python train.py --n_kv_head=7 --d_mlp=896 --parallel_block=false --init="normal" --init_std_down=0.00376 --optimizer="soap_variant" --lr=0.00178 --beta2=0.98 --lr_head=0.00657 --warmup_steps=200 --z_loss=1e-05 --dataset="wikipedia_en"
Each number is 128 + 24 x the weight over its row's rms, rounded and kept within 0 to 255. Layers, rows and columns count from 0. Numbers have three digits each. The size before them is the row's rms in percent of the matrix's.

# down: layer 6 MLP down (transposed), 896x224, rms 0.0539, rows 146-205, columns 112-223
# up: layer 6 MLP up, 896x224, rms 0.0595, rows 147-206, columns 112-223
down146 104:107107117162141081133115085150137133156147125142109117132125098101105141133163146108137121153107165161125100160132106196127098080083120085125135155143147092138130113099142123156128109138114155124136123133078106133170129146141126158145152133135140126117078154155135112182112139128133128133120126134138132083117130082081133123098073113127
up147 099:133120158117110131136173085120143181111115129102119167150119133091103116145140120109124130108147126141158132138108124121119111086119161105121173144125124126124112114168160171120103135101150128081156170122131170097133097107155143148131119118100165184146138117118116146137154116144156132184144135153094154113154160093150127106150141132088
down147 100:118115148087143152096120148153144105105085166106166125160146110142129161108162132119132145110114166078122148102129131098164123174121114142066133153178089104116127137102112125154108131165116155102105112107150064176145159149099136147128170100109139061142130113109118127156149121118099146155115121109139135140149110148117125152137119105135
up148 078:136111126151071119093141127075130122130140123117118085116148144129127152124128123147160115111119126116134126127121063146124129131063154120122159126149088154122126134129136151148142123099119177136142127140147131137060106123136134135115125173102176096120153095144084167076121092084138093161137068117156166139108137119109129157100125078143
down148 084:131115144099150132146116161132132105122127107137149126093171125125140123121102128130176113109135099104138083145119135146096141127146110141120085099138085134105132132119132129121098089106076154103118142128115149112131110115092148149122162071118182100115109131088159120179135128077120140142170164126129065123104145144093141143153168139085
up149 103:142145147110146088137104174124103159110133120143110148113117144110153129121134167106148114119130134162077114090145161088123149108170116137115110177113133075131121116168114139100108098163144109120127135134171087085121149156120174131108119099161120100146116153114120130140158138104155147128074155145158113137177149125113121142130118149160
down149 098:109116098167141108082128113080113150158143144152166122116132102111119106125107127127131141096124097116117106173139139143138105168109139122145120154168094138114164126075137161154142095117143111152123160163152157094134138119178142127182152158091090111106155175139152140133128161130148139122199127083160113141119085160085171139147132129144
up150 117:159146113168131144110171131133099095104112112109132119087126130149181087172124084076124065137123117133109133155141159131139101150116147178121122170098163137112105136126116121166127076109131126158125120104082149095142104126150123128132107121142139138138151113121122073180118132108138114101161142082163150091139123090125078151152122106102
down150 109:162155128183160091158143114119126131081142131105118106132150122135130171150127125147146099153129108148104155148151185144153123151137161127108123116061122121152094118113153134147116110129116130148136140107113112135122141094132119117139143112118143112141100125122105091118136084173151159117196118141149137114077075099140125114119101161112
up151 083:151107145084161177126114142151163145124174120154142104137124103129110170150122121113120086103140143105161123152109114143138115078130156134085085114144112154090125123154143123101106185145138095128177144145177141118124119105102182124140119124105142166118154143116089153129129109182062124114078109091158139140136167149111120125125131115101
down151 087:136128151136127156150083120123134172113133141088159084105102142082133134092106109083142128177150147113132131123081140182156103100136156150115111115125103130089119167130110125135140166102176134156124105157106130073142111078116132114124112105151112150139130151114112116146094137136136118113106112164127140120132140109165174112127099120120
up152 092:162119136118147158089167152134108148139116111162104140093094094154148127184102105146093149130140143120131116128127142129152091178106116090124118135150153094118134123099162111149135191158076117105121146122095135115108124130130145173106125139164156176119143099130130145087112138120117104136151133065126115137112151086165156135137135108105
down152 101:104117099126112149110127113103118124106096125128112135116131133103124135112118139119134094089118173177106123133119122108162090141119151166135109111109178088135144128106130155120082135176117152158130105096102107116103167117172103130092094130129140133117151105126146104149130116135073121139137148139162117125140165188158123180139134131150
up153 114:101122122168090124131115128104081099116111126121102066089128131138154159131141117109168157109100112116189112139130121159139150099145106069157158114131162117147117106134136149114123121130103135167079147082106103102125129119119170118143075149128099118128132114145136171119142138073152146120109151137141131123137174120128114124113127094082
down153 111:123114136128082115121081111139104107133145119130146099131110127165145112140119101121168160143131165146125133104106155197106111122131136094206139142147102135134103112124072076202145128120132123113130098150099117071157155143108103149100133114120130116172134113104123134087129139146149119145104073100129129173144125098062115093091119089094
up154 081:108162117123092128141135137146120141145122137148133106160114139133122142127134175078107135149123111103146121119196068131117111138119148142116114114135137185106125151139087111133196091161101152113082077138143129138103122121157130134123139141142106116152147149161129136122110137161104142097133072091143135116089189092164136131133151113113
down154 080:171111154123126142138164178130140160160117161110129106151147144161120135144127160135159192129109144114111141109139152126138116101143129104127113126113103150143123137129138126138130127134150108138134106169136165170141118101134121149071170119104161115085103093126118145111151136060179132153128153090146095133115138142108112121155117149143
up155 106:145132121130136130151093134128113125122107142115130146113113137148109104130133145115123120121108095089091119120110139077155121087118114071130147141121143134115108147128163133131124114172087130129144162156097092114139096115119131163127122118145146121104078145141174085114156144117148178138178110067122116116141106127117142117095081141106
down155 106:086120147154127164118138154136098127146124132115128100132112138077175135141120144129126126141117152133151122150138122112154099104140144116135140136123106166111150126143083103106115127084122106153114135154128147142135156129155127116088092107139103131110135116121082101200133142172137162172084090125091169120134116137102104105192118109164
up156 097:125157119122111120125103118104149103149153183093113144149116101113128138112127165126130127081139133150160138076106135109131129064154141139155104161103080129142167138131154124131128140168136125143133094091158143062125130124082163135141186134111123118143116120130109105115111152106165109124144108109122127132134105131153148169115126120083
down156 101:094136129115129168136167126127121155121121138150117124114112104089087095106125108160145106086131141141105137138127119123138117110104133136116110141090114130097118131112176144112097136124142162142149159141129167156122155095169103141147133124194174111115115138152109119175134104160119154126141096185124146164146098153045141101103178102162
up157 107:155147138166133120096130084157161171161133140166098123132151113150138091116141115149110154135113066134132099108166108095168133118176133140110116147118133156142095159143091147111113108142148119136143155155132092128157167109108131115087122153128091058117138138154103099113130074138135154166166161158162112104193153150100156129083141107142
down157 095:120131107147133163121131119159171139152149098140156119107144150146115101139130113175068155124091113132133072141120125114157131132144165140104103094127145145151074104136122140120133136128123089088170138144160097112146111103119112131161137125133056138102120143137118094106092126138119123167141146159152080107146185124104142110125139081118
up158 099:108108156141107124110117122106162103114127123149152156130149111105115112133146107153106157106116132118112129154141076119154153145132132115139136170125113160118133148127163132131102122094189148107156148134125125126149094110136171095104126091117143150139146106145147125157129095106083151087107131134173094124169131104117158163105103168144
down158 101:150110122118205124096158149100106095149124104136143115140174159120111119130149122115126100139081156101125110100081113145152152166121173094115137144166114187127119114166092147170124101132147142100117143136093109136145109128113118140147138118124124135132101143139115160115142113114111095172141129129144150148129115186135110161123167093100
up159 106:109141121115171114098124060158146152122136114120077126142106166116122165158123103111135138108143118072135115085128114126142098087163155123104129147160128132159142091120154098140101147147098109155106137121090113139133093138075127086130082104156117156146165143193103120165126143134118133108170154118153150127128177102121141129072093102119
down159 103:170086170110149112157127117171149073128118157107184144117127186112160156125113142154126149157080107132115155148181144129126136186142108132145168138150164140114110155115115142101112135141093171117122098124134093123117124145104118145118131117155153135103130129135160119114090144151099140127055141127145092120116092163134103125097136123091
up160 085:116093132098106120132125136152115074161101163131139195130126132156157137139096135114155132119090132105110132129143157126143138117119127089132119150152137143152118135118134092144168136125124133131154156135113144104111142104092138134120086121124159147112099145156122142137118120127132140087180098138070142136147124107146098106114100135100
down160 088:143129115186117150157116115135128118128143039146100162117139106127112123118120140134145172081093094108118120116151131179102110162119113132150131110139140150113153120120120136066157127142128110127086135135124095129131154149163098144162168147156201118106108140122125159142150121125125145144104164134167095096142111149149103128150114102142
up161 104:122141101142128133154145102140102138117088087141129145152131122090133150118141123092175103133132124132135146119144113160105129151092121111138131110122115110131155135151097151157085159141123135095105100092105115105149125164168104161150031170108161126103138143141097145125166098114146098091137138138132139123143101099133143192113099133122
down161 104:121152149108160157130142112113109187123165127124133196102180161119131150133108142158137105099138131141135136128117126145139132116154076104142089161144070142166142137133155137095151117114127103143153145152136125151150100142087159105120142115123142096138218119154155129113131136141152124136161131168145108149112181160154109118126182150129
up162 089:153136117102139135126120134121127106116144156150135114133165153154135135149097122173096129105152166178141142120126118140143104153136120101107138122124059105070122134145150152117156177132097146094151135175122168153126103149124146120108159126136113110170106117119106120118131153106142137138113106113107096114143106092150162116097108133152
down162 097:145182169132137122121082140112095132110129085157122101133101136138129149167085085134120145166110128123120120149099143136139126098114163147164126153134130116111160171134176114132159121102104101149144143148137118116100123156152104174122123085115138121147108175146143122077138106135131142117127146122118155125132135089124123118164106154103
up163 112:142123099140125180149096146125102145149113119150100103136154184154081137149112117117167171084144153128120156103125099126163108119105157115114165143126159146113129155156133117129124090111182082155162147150132093135139100103129144138131118146135152128102123093158082096154100063140120107113189155172139148154122132144137107129131141106124
down163 109:096145169115085144128101112133134143071141117119121106155115130116143154127130129102103133127150141129150137106177138140159144112124152140105043158141139114115123127047091159137100104084145148092086136125146110128107161081148096139157129161115162111149179158129089105132152107166121129185101143129102098148135170148142150139121146162133
up164 102:142139099158088139095138129105097190092133124107132138135146125129110118134163120134130151151128129137136131130134140155122115117090139148143141174132116116124142167123126112093110126092118117110117151176106141080143113103111098103140115129096108156157095186143126155126115128158116147174116158110145131127149120090088124127130147130110
down164 105:104099128140112107090086139134100101148165141109115109093100150096123126138122150126159100122110142145107124121127126155165132147144111130097123151138122173103146127164089150110113128140116105118115085139124084081110103188105150086124136169099169120134129140148108105149164137137154137104151109127117138103119158145136107153137118147118
up165 095:157146151126142127129121075119130156099128159145135102135120115164127100141140095152156126154098177149135115075131122176121170146124082159116121153134112094158150116120104110146120142089151096110153135188090126159113177108115102141153120125103108142133122139130097135124171088134046124137176135147126150155123148109136125139125143151152
down165 094:128136157152149133135148139117101125166110136150134111147146188160158120157130121122084146108118107155100124161136144120147132135106114136130158143125123108136106113126163133150181108138190103084132081110137112092120147134129138124119125102114114140103093135097128120128090111171146107115112084131075102095093105116095162147157114165147
up166 104:146157148141108146138127103134109136136130127128106100162176137134111131152140084134125124114130147136087154163117126159114157124105158110100113154172116170133127117131131134145153110086143119195121165120124104104164098120174132128084142109124121128140128116115057099122100141132087135142147157120146095132131130110118160141143109111155
down166 100:140071099145144149136144121172124118133155105093120147150167162123126142118172132121096129088112131116152155140131138125137116071143160117117098104116124118156151079102148137128166153114132088163128109084091117114165078159136157123107141115084124130145092123105147094140111097091093107097118138106166131110125146083140094130102132095136
up167 100:166145127116096133115082121083108128128142127159075096119164149107158161127121089092114136134179133093170148147130099173144089109134097085132151152183134130132114143142091138083130187120155147118092146149094157101144151137106116142081141148154110147101111100185135130130092118129101140132171120177150141131125148155140111108076133165098
down167 099:143121175148128131155080148141089129076106059147136097118137142139126134118127127119129114154151099125112101113166111102136133132135092151149118113136141123146124127118173141110139128097125140151156106140148141142115140150138151113143123138100106150117114111160136145137130143146123129164108076152153134084144142115169154128117122089134
up168 085:148168159107123138125116128121126124152106135069144083176148159174115136100120126158140137191191166112112127117122136116131133125115084089148125133107109131136152149133174124127115123123123090085134094129153123109166123157184131114161142122185147140127122129163122113142160109110085170134127131192128152114118113134136124128140151121142
down168 091:121145133108165130139122104080099080114145122128176128148130133146107121096169189089119160133135123127117110167117149143162127153103112114153118139110144134116079120105094162147165111129126133147111148102105157145127119079094179124153120116146128139083104189132141130148147125073078104110089106154113136134145134131115143142121148133141
up169 106:105132102101166126109105175146167114141105118128083161158160094115075085146149140139185084111140135131119053090139108111159096126116113127117096152094140081093133126149130164150143090197098148122115147138137125109155120111101127119126126155093113125103127134153139160120099137128119109112064119105140129139156118119127127145164147175115
down169 101:124153107138098073151110108136135133145134136139099156119098142124127157140158132122135100150214148136110125125093136149084103077128151158090104146143095131143124106129144149107134085088152127099126117096172095101128115108118122126124121105122114134108166125129149107137117133117122139097108115113146129152144143123115143098160165110144
up170 088:098170135130139098090094152149109119156164131118127121134124083148131112145148154093136143117100093108189160123118141112115135092102146117124139132146140122100123141116087140130113080117101127093136161112127165151169158117133129100127101151098162106093156114141098117173107124152126139140146150121136146097105095133103095157099130136110
down170 088:125138130159148070183130158137106143147115133119093143145147114093117123110122088165129128106108100128096146106138171153104151136135167110118142110112119089123161140136131070137113116143132081159111162141167125133084119128116161109072118081140124114093130133118130126137126098099108117128146125173095127180123131133151118143082103120141
up171 102:189133085100147134122117177119120089126123112117127137118121143127116139127133131119147176132120155141126129129119111142110139093122087107082100121169124161138149137139142128121132146127124163110150103137124091139145105137103126142104122180124128191117180104130142101121137149140099098090090120135093110138118170148164126120117158126147
down171 100:155123137131120075147158161099134128134091133148171086157100117116094170112123140109107132123130124097152134105086127124121131155132168102125121106088139143137103118127104074140159117111134133113129134133176132176144145139137103112127161119141132133120151133139134150110157152153132104134150099123129129088095122112100151148137156166102
up172 100:130141137123134118110135135087145107135105110113139084128105149114112132123213113123116153097160150128152119132129090113124153084197173139140120116153093113165133151097126099069110124139120096074134144141098170127130108134147135166147134155135100132146127148163165167146134120166127157102119120191156100160165117114118157127105114130162
down172 097:123140141125108156112110108123147118107146100138120176126120123128121129134081116153143114158136111121123130117125145134104155121098149143163104142121131150138142070110085100133149142129086153117137149033079132135092163110099076155094150145161114148107158128088118114170152151115127155131143122136144124165085093177133090163148159113108
up173 118:129122141122080168166139109114107128160104067118083171102127103158133148082113125208152121145125137143101155108134126079138117162112144115138119116124153119121107141130114083095084133120160108150092131097125087117104114125142183132177153116111164104150124103136145137122113112132115174086131120155124124123125112154103138123130118158188
down173 110:126123102107137138138134115130129168119126126103132129138109121156138106137207102159130151155139109130096145149141151082147149110151110146165107141111117148137114153130195102157122086140127068113142142111099110135121159148093162136109166115114096131129162140093107108121087156101185112133146141110106144163123113089129113171119109087138
up174 084:122153135147130153088138122100121093121086122154103114097071116134127136158084111116112107167158108167113150129147111097122074141121154131105138174098154105150128123146140112141129109109110153097067199098149131093101126152177151127163110135104118130110140116140111102119129113158140124150127091149137140120116134155117115174120149091097
down174 086:109120112140138087090103133110098121156115138104108145096131141119106151128125114115099143120157086135147114155124137096139128115103142138122137101111120112135144116163109097104137094131136149107109109147129182113158140122115077100113165140107099103104125123132151146152117135131157110150112159115107132163104124101116142080148101130125
up175 106:145094128164137129136118110112103177153147140117088122128171120160125110126112136144077144138141115124145131140158100140144124106101096175106166116122148166148113158110118124142121165095190110163124138130078124091141090145118143144124127124129169149161155107153123108124141182145129147107126148142087129133165082145096098144129145141138
down175 104:080125122158143140153158114128092178101153158157137124109088129114149052108110129135114113129106154106148150131166112138132100078127138126187137124127156128111172128156122156089169142120118136114122155132157198149145105150149119128121101124136151108161112113111101154132089138118130132160121091138133154152172119073113112152104130101142
up176 094:141156164142110151164145113145118150120109162127130156076103129119113167089096099155144141154118165142133145145087107125114130144138149124109133130115138100125090112127098129112158118106135166102174146088101121126149129125172096126086146092087116172159149145102147098090127094158157122132142138117093158107132132163095144119132150125089
down176 092:168110149098140095168130147137135155097177083155152137158098117122111140140150126127138155099127122102149133149129097138191114105135085083109179145077147136160087143133098129141150124168110126101183135152120109127152119155163147122141093091137127145127091114097147171090164150120128166128126134144117122141153132101180111124099154126094
up177 097:138084130081056126146137104067147149186106154159125120094141089141127143124180133111139105149159149097130096113111156165115091133083155146107144126152088157111154144111175140052114123117088145103171128144116119161097122121112120100132128135134142117102146162151159151132113103125100103122129154130104127115137127123152140150134091143135
down177 099:178094126162152133101182160089144151126123117096146151166152188149134110167135146097045104105110129104149116164118117153140147104117140167153089101137161119098128136076114126132098122134117090131125139142129149131142117102128121121113160156152127136087139131105147144127114125150151149162139133100121114120115185145096142106166118147142
up178 092:139176171135118149127105129157087134134171133089101125150127147121104115096137083119150129172125148141111125117131113118150098077166149124105118130176097108120114140126121143151159139132151142136118147149131135140121127183129100119138110128089123099142152110135112127130132127144176129131160190125112163106125095153106079119140130100157
down178 093:129111087117126133165135099133147122076132102121131170134126115169130155115083129165134132104121123139129141100108105132107113138096105134163099132133097158129140118135177126158100153110129156102182127150108087146132102050145149154173121138124145132095143121145156114121153106113137169128128147155108112145121113144117113144104181145140
up179 099:108136141116097154122143153113100141150103100122098126128098147106121159110122172143088143171145133146089142138157116108140103154143141168105168159113092132110146122122106137126126141145104166102154127120084122189067173139105075129140120126107112174157132173134107080142115117071151118146090149123099120115099121107149119114146118106147
down179 105:127076126135122132126117140213128107132133171110156128141147126111144123092156073110139134097129143080092140095127117155170101121177173131159119141123177097201129138133176135131130105121153146120125130143163116134119149098131113188098131130166141132126116132074140147126134123119066119127145111114150092154139144107169136119112148129076
up180 103:124124133134163111094184148131110152117115096133120125112105108157125140162136189156144142143137145160131140113126136118134082143135124159083118141071116116163153164106103095141119149176132156172158121135126113108106102146113099140120114130076129100088103104143124142132137125115081134126156151135119154116097188121112157151131109093141
down180 100:141125074085088151110125132125153110140142121130133112153113119124121101139186152135119134144167116126122121131123157110130084141165115133152116117112131093130103132152097180157117114142129126181126118118128143147170131135124140150111126106110123115078131138095113096104127144137095116089096088109140127091143109105116138148120154096127
up181 101:095154143125096130127167156141134143113138108107109165150144143107145137125147098184127142170121147108159142109107156164092192134140092143143155154113156104078139130103129106157082132135125120132129113112147144139132171135148134113072163144096123141181132173166117121121150135168123149136154156129129073120123093110146100154098100141162
down181 098:106149134127152133152140089136111120126086086112136135155127156101116123132172144145079138126145168162146094128157176135125125183086151147157156146076134130105144164120080127100088111147130121117157108106140171098099131107176108143143148157100142113120139113132131116106121186101120174135098130124132134158138137155121100127105146148143
up182 099:135161144111129130135120156142103152111127152130119118147167164128134095116123124115106165146083145131112148101099070159150125106118141167076123081129149120121132129136119115112117118104100077075153129160114144146126116143136119105148160122114145098104118116086181126117145124124158097105146153126151167093190093123110131120152142097113
down182 095:119115145086149100113118124113124142136112150111109132114119134130154118133116152080099112099104164128148092119109124103133140136147085148106126135150135125160133099113164074113103152124152154154114125130115167098100126121113147134119129114148127122068107149157117146124112133138170155087119135133130160128133120145170150146131052125144
up183 106:139163133129099163123142119105133162107134127179115125091136120155131097158152156100145124113110136112163108141133108109134151110098095114153106129084133168123098092117135109137108118135102159115121105142100105158134097094144154160131095112122151159122147172115075145148075116137149125091142149129153146167108114099147130109119123077149
down183 103:129153114128130121127107141120147118090134096099125142101107117124142155121085142120105134135115165134139158136151137117100089148136124175122118181092132143091151112087160146104131148127078115134107133127125124161137122137154073162127140137105128118130089156129113084132116126121107120090151121160159131123194156099138105126182087113164
up184 088:129143124127169157134171129149113122170114131092121111111125106145155129138165146123157090111138132138147115137098156152095105115126122178130098123149153148084135133129140084125099156174106182119156107145137126121154115148184138143095152123107138129119123118110132122094142100152156140142104131121135113152073153137145144133169108121153
down184 086:127117150084107092134097121131098131165103115096111121120103139094093153141136158138163102155146130113093101083106124150117092115139118081118158141109125144091106134164124092109160101109141118124134119148092162141151125152146156142118146106130132121127126145178124155169156134137164176120108143097151142158123160145115124140167129079135
up185 095:153158120141136116102097134115124132105165144181101127117134071164109088110127163113153130155104090146147153133122115162146126096160074118134133154093126128137139094142094104176153106104090146097103107104096119100087093142080145127083151105133158107112164134155134091119114101173151082154129144130127105112153132115140128130077112142118
down185 094:130151122097095184103123129149138114064108120124115125158107153160113141135133121125152076127096101124171129121097135133113114137144143119154133133117137168115130125154119107169110145107115120121076106123146165127124136120120179148106170132127110136123086088159141130104140099116143115118128133133128152121124121094131100140104142129090
up186 101:121092129115138150108118144099172113142112128178119143105153122147123133120145128164123089143132107116110089126096160105157131119119116115117172097104121084145155127138152093119192140118090104128099120170097141109137138116110126140101110162103132156060131124106116144099144140120125109168147158099146138151162130099151139159119080132119
down186 105:171115126167116122122143160164157116109124129132092179156118093155123128147132172150124147134129124121092113133129098107101157124132128157089110128175090166154171142124169122187115158124118148108098130131121102099133127135155161159131086132134155159121183135124115104101145114155119123157077169116136103106146163144100125113159127116140
up187 101:094137139142113168124128116095138080153168157131131081151111162109099124146097117152098169122118114122093152134099128113115148129126148133095174153097127136149154134104106125117141147082158106119140110109160152102119168127114169137130106140130153139137160115123095108120125115162159184115119110114143114125099154112123157118130098093181
down187 097:188148142119159143119147133154096132138112122166132156141138120157068172124090115101151118133154091076141130146147125144116088124128127113170140133120129102128093072112116117152141121133093127149149169111135148126127158106160156122099168123129123129097171140116156129167110085111154134158146064161139118152149137163110134138126142104144
up188 115:094143139109158140111126126121095130108160117159161108137140135152111078150113113124083122112103156112128103093089139095122116111139103160131155115131184172123168150168147118152125170128126128104114090114129157152147123147101153138116110130127128118138155150177097114125124085120158106105095103116128124122178122126117159105106084112122
down188 105:129130113120113153145109119132145119151127106096122100104102125120090135119145128115138116148152118142092131159103127091166120114149128112129189057139165123129118109125104126135132131118153080128126137126160136144109128132137167137124167131115148079129079137141120144122114128150103143076145105160097129146119123099112106082113157093119
up189 099:111171143120133132096114131125114136093119128115149118104133158116135161140150144141110090174150107078154125139097126082125109073133168129129157155135123122087102126112086090111131134100119116113119117098111135112115122112139080106148115154097142164101132109104119133135118130134128173168158165140192141144183096152103152099112109127116
down189 098:103163161100073098144137134120123131113089136123081167132152092160084142126139104119115149157143093130182161150122133118140137132113146138143083131127121141128130099096104100147117128140116123148128113105156152142151093140178095112109114149125140140112122105153158150089124178159144112139056186129131119111134145150091141134108124137165
up190 105:152171087141163143121164148144120090132099126162100122127153118105088119112171091116131135070144129111147136133101151112119103105143101086136127114144157147116107155122125159139144112130159119133087155099125067107141154151136125170153118155145100124139177107084139068122127122141136134109101108093153145112148105111146138132102150162159
down190 104:119084118118137141119127188144168134153137125075156109120114123103126130121169136105091163105145118091110107110145106102140108123173131118119108116112123180148115143101103126145109148093129112145151135128098117147133161106109143155132180151149133101128116121137132128152138138133133139103160084131170117122116098124131139128159123095125
up191 082:121096145135108133095117158144114137119155144136138114118105148157147095151141156114102139113138148142156132089094152165129199118085085125103102110162131138086110195147124157065120143116094111156169123181119126129143122141131104189129118138112135142121119123170142115130130107163103118146145132114124093149163104129137154120121141118082
down191 084:163144124152139124121166126136078144099156128135113118134101119102137101093111138140155134128152125150155105112134137107111126168118178162115107130145112129124140110135088140087128102092108152114127131165118184087150131135139110083114139092126102122165156139127113064122130150117140110140166109186180104116128146124109129113120111123085
up192 091:107127141133131067103128113120139143122128114122115135120137157144120115136139113084132107110115155115142105098119119099078130135111106113089095138136122148083123135114154120106120128141135124132113130143100116120137136150143152129116104129080149113141129114135137132102156117119116129139087154121151129116131148102132148088124153143146
down192 092:122158111154127124159166165105137191094148057138130142132122091145084142136105100104135120147100129120169118118099132139162099123080154091122158102122105126101080127120173140093107142080104109120111118140112153155122182135107129169117121139160097103126099141138095109087118152127125136128141138101108088127138118148104136080131133135162
up193 117:100091127106158105112113140128105122119134105159161068120159111105107167112134162113134154178106130164154087135159122119136175133150141117121099152109155106115112150134122126160125148165149137085143121119177154103132118129137136140145126107151098105171123129142070105071147112087094142156119097154130105142144147123140116085130088141070
down193 105:141130135134103109133116121170126077125148116115176114106114129153129148149125109107166131111137141161104127104096124087104123132143066131090059109094151128109115139148144156124147146117125161109093133151180137157110160128117094139129095114158104136109111084173152093118105124062142120149132090153135157132095136111155125096108158096111
up194 102:128146139124122130112121139102119104124111118179131127110066147121155159153071136080155122108113111127106090113144108136107137130143091117118139108128135073160150125148150114141165150086128141158155137129128135099173091107099156106102057123141107109159118149145143147098152182155101144105109130147159120128101118104111187121115127108101
down194 104:096116114107081150080067141123112149127132106113134121109145152178132141100085156154130135126162137130099158138142144141147157098169073117110161119120136140093167094157158151142136114113133138152147105109121141133142091116125142106086140119139148123137126146099087150152161063121060145147081134163139134088163123110119127125084150113117
up195 098:138129117169118133143141117127112140150104131125133105109141097151142120174098161149097145131169155105177147141096138082179113131119169119140145105124135088159114177127097150166159137132080118092100154171106096091091148151127130092089118097135149139108145135138124123133147139135089176116096103139161117149138135136171092162096118129126
down195 099:155091135117098176138141120157132134140125169109130139128114120090099120123117130124091123108138125150104112170103166106103154153110117140063099098120107134119128104131144121160082121123159126176138080159127143161162131103117117078068139122113119134137119102123172087098134093118150147104136145108127142108183095134045117163135100109161
up196 097:084112089142115143098110100083123103146110129158105129127122121101113157123108108095094122119125158093150167145141107126110145153128134135167101145116103116115157153098181157139118142136139108125155148118110079105149141156146145105134152122159120151121152098124115098146102135122144113134078159118112128154110120131117129156089122133104
down196 095:136119133102148125108108136126125135164114129117119110120109123144118104134119130155124130126088133160145127150140124101132121169133154107115164075112053081140137116134139071146137150114123081131119129132092134139143146113168102154138161108091097105144199123114145134127103157103104107082135099122110125119119129122164138120090094096142
up197 095:085130164119176141143196133119148153139089140141158151120143165138080135119119141129158159127121144144127147133126105096100126130138143128106096141150108092177152136133148149150085110090107135124149155121151108142125143117119151105144146136124115192106161123145154152138112119110119145136108133096113133103175171147163130110125114101108
down197 099:122160088156131100115142116140102146098165137114160141116113130103125151118137107152129113129141147141164133165148097103142118109101224107133105156189128161178146139094132154150095129117136137119113107132122131102149126106154142101173089123127122108098170122131165103149115125116133099161147177105165142120132095095148158121142124110111
up198 103:162115169151131132146125129137139109109113170151152122128112164141142130111091143131154101096090078139139137130102185158144108137098111152145155147144116112103112141138139147125116109115129143141131078110129086144153109131114140162161134121117110099126157141140132123133140067135133135133128118128138079115084121114126149119130117107159
down198 102:136123142145126128136132121144134141154144115086181122166112164106139116152125134141100126149116112178126103142123152153095122127131117114133086140142146165124111120135137149151147140119125154163099150091113152120143111096136156101164110103144101143097125101109112141141069129146119170123100086142136147124146089150175134124176094109083
up199 104:134124108166169137108131137106137116162130125128120135141142159114112141118154063119158100147142145109150133137099120147111076120132143104156129151124145122143100131144111118134188191127143133163129128117130139089122129139096107118111114101096134086124146135152120162110166139086161088119115099111154131109075121106115137127155169119127
down199 095:146101139150109101124142105135164139113135151125167067126102139102132134117144126108119105150138129122116161109138129134122077133128146162081108128142156173095112102108086155138132110096108194139136175120132086134165124136140077129108170146091141135110107163151154103162107146142154108100144130165183137154136132144135157137115142126129
up200 101:141114145138141143139118100121136107126148148133113154143121147106121123147118115104135150152122102125150147099123138098110113163118149137110075120129151095110093146121099161113127133132097135135157112143146158145144135130082107112146122144142106120125102118171111123120141157163113135139105171115162106145068112134126107149131121094108
down200 097:101115144115127133133130126130129130152135136152169175145093101085133169126099093125140126151140128138171155127096107126111160155124114140115099113136135127127130110130080194106113146128123133127136117120157155115089173116114128126144065131149132135126109123165140179129148128162122115107096126145143152108135156143131167077157133120095
up201 116:112080137150170133142138086143124123133092091109131127147145151136131180126102109150097147125084099111114109152158100106095139093121113132097108097144109125102109143172133120153137118130105086142122135150091125115127164165135140101178131126111153135127124154109129090108140111089104129154155118172129095120120155122140142101110109130190
down201 112:121137085082128153136142174112102175134099128128110092125120117115121090147111136158171072159129115112089140146155137104168120110137093143142145108113161148160135136192094129089123134112091101104173160110160169139112115048144139111115162113117139120142128115131116125147126122096133132125165086129082125130151152124051120158116139121101
up202 100:106119178145167092125148105127198117119104150119159110110174136135095182154131104158152090170085139143136129101118111107133135137160128114111106123108122141110135137087153131153101122160102154101153138135116158134162149124136130143087143111129082126128161121117133152118118102125119124137119134169144144100120126157122145149117137113108
down202 096:102120081115126116116126109168104090155149142079099128128129138172116136151177146163145139110147114164104124114102150113198118152167120116141164116125127128139113142139129120149140067111165143125121126126117121133131156145131118093111118087126154142104106159127139123144126173110107138116110140140126135083106140097102135114133149120127
up203 106:137123131094102151141150152098120118109123143101108123076121117093133121116139125152138167109113122116142105132088167113103145102085129135154141110151113174140112143129155080097144128162141108118151131158106143153113097135114148137152108125122101166112111121117133129124137131129110123100118098145090106155137154109109141114131119141159
down203 108:169112096089148138093111105132114122109135148108146145121110154140110122153113085129134137166149139163184131195138099153124163084133170123132175145122099146153101140136152117131111090092136102142114095092143158140095151107117138123142118127110112116087115086163086161099115130122118094145130125095109117165141185140058090127089129116137
up204 101:128116091115143091154136122121113099114106140153177133146128149119128158093120147103146151147099108137127097095140132150115132119096125134158123154118155128119125136112159146145114082105112134123107140114117099111121150154120129122151113178087190088128142086099135137098146164110091107100139149161149098157176140117131127129068113116118
down204 105:098087129139145088130157148148118108114119125094104105163155132121140156117103082087123125128092086108086107112118128107154145186069112172090149171074176083111132124157137105145106146141135125154099151171133104129176130164161128125110092123064141071117089090143115095127128132121125123144120114126127112131125136106145109128158135069094
up205 096:123167130115090135156166160152145119125093131134113124151113134160109098115094134107103163138120078136161146153116092125150135123125144124146144163087132119160068159098122122157130127123148136128146142122148113135074138136118155147102167112156090147119150159144083126127095119108192129117113145096151117141141148137160079124121095112159
down205 100:123137105107144067146171101127130125140174088099143141175141153072128136137127109145121113106150127098156143108121133154135120152126079141110144124097174124107124091128139131117148121104144104136087103121150080111117130155098120104094098112149182109142116140127141130129105120104153095161110143118102121130080176107159111153102166136152
up206 097:128170127129152102135145124090102119112156110109142121142126096101138116108120132094116125138112103140107177113119136116119126120162111105095141133141112130130119124139097092146150164102140149157120091157093171122130152126139139149140105120127090146117121127103113158170141155135136181111160104147114134108120127154140132143129086097127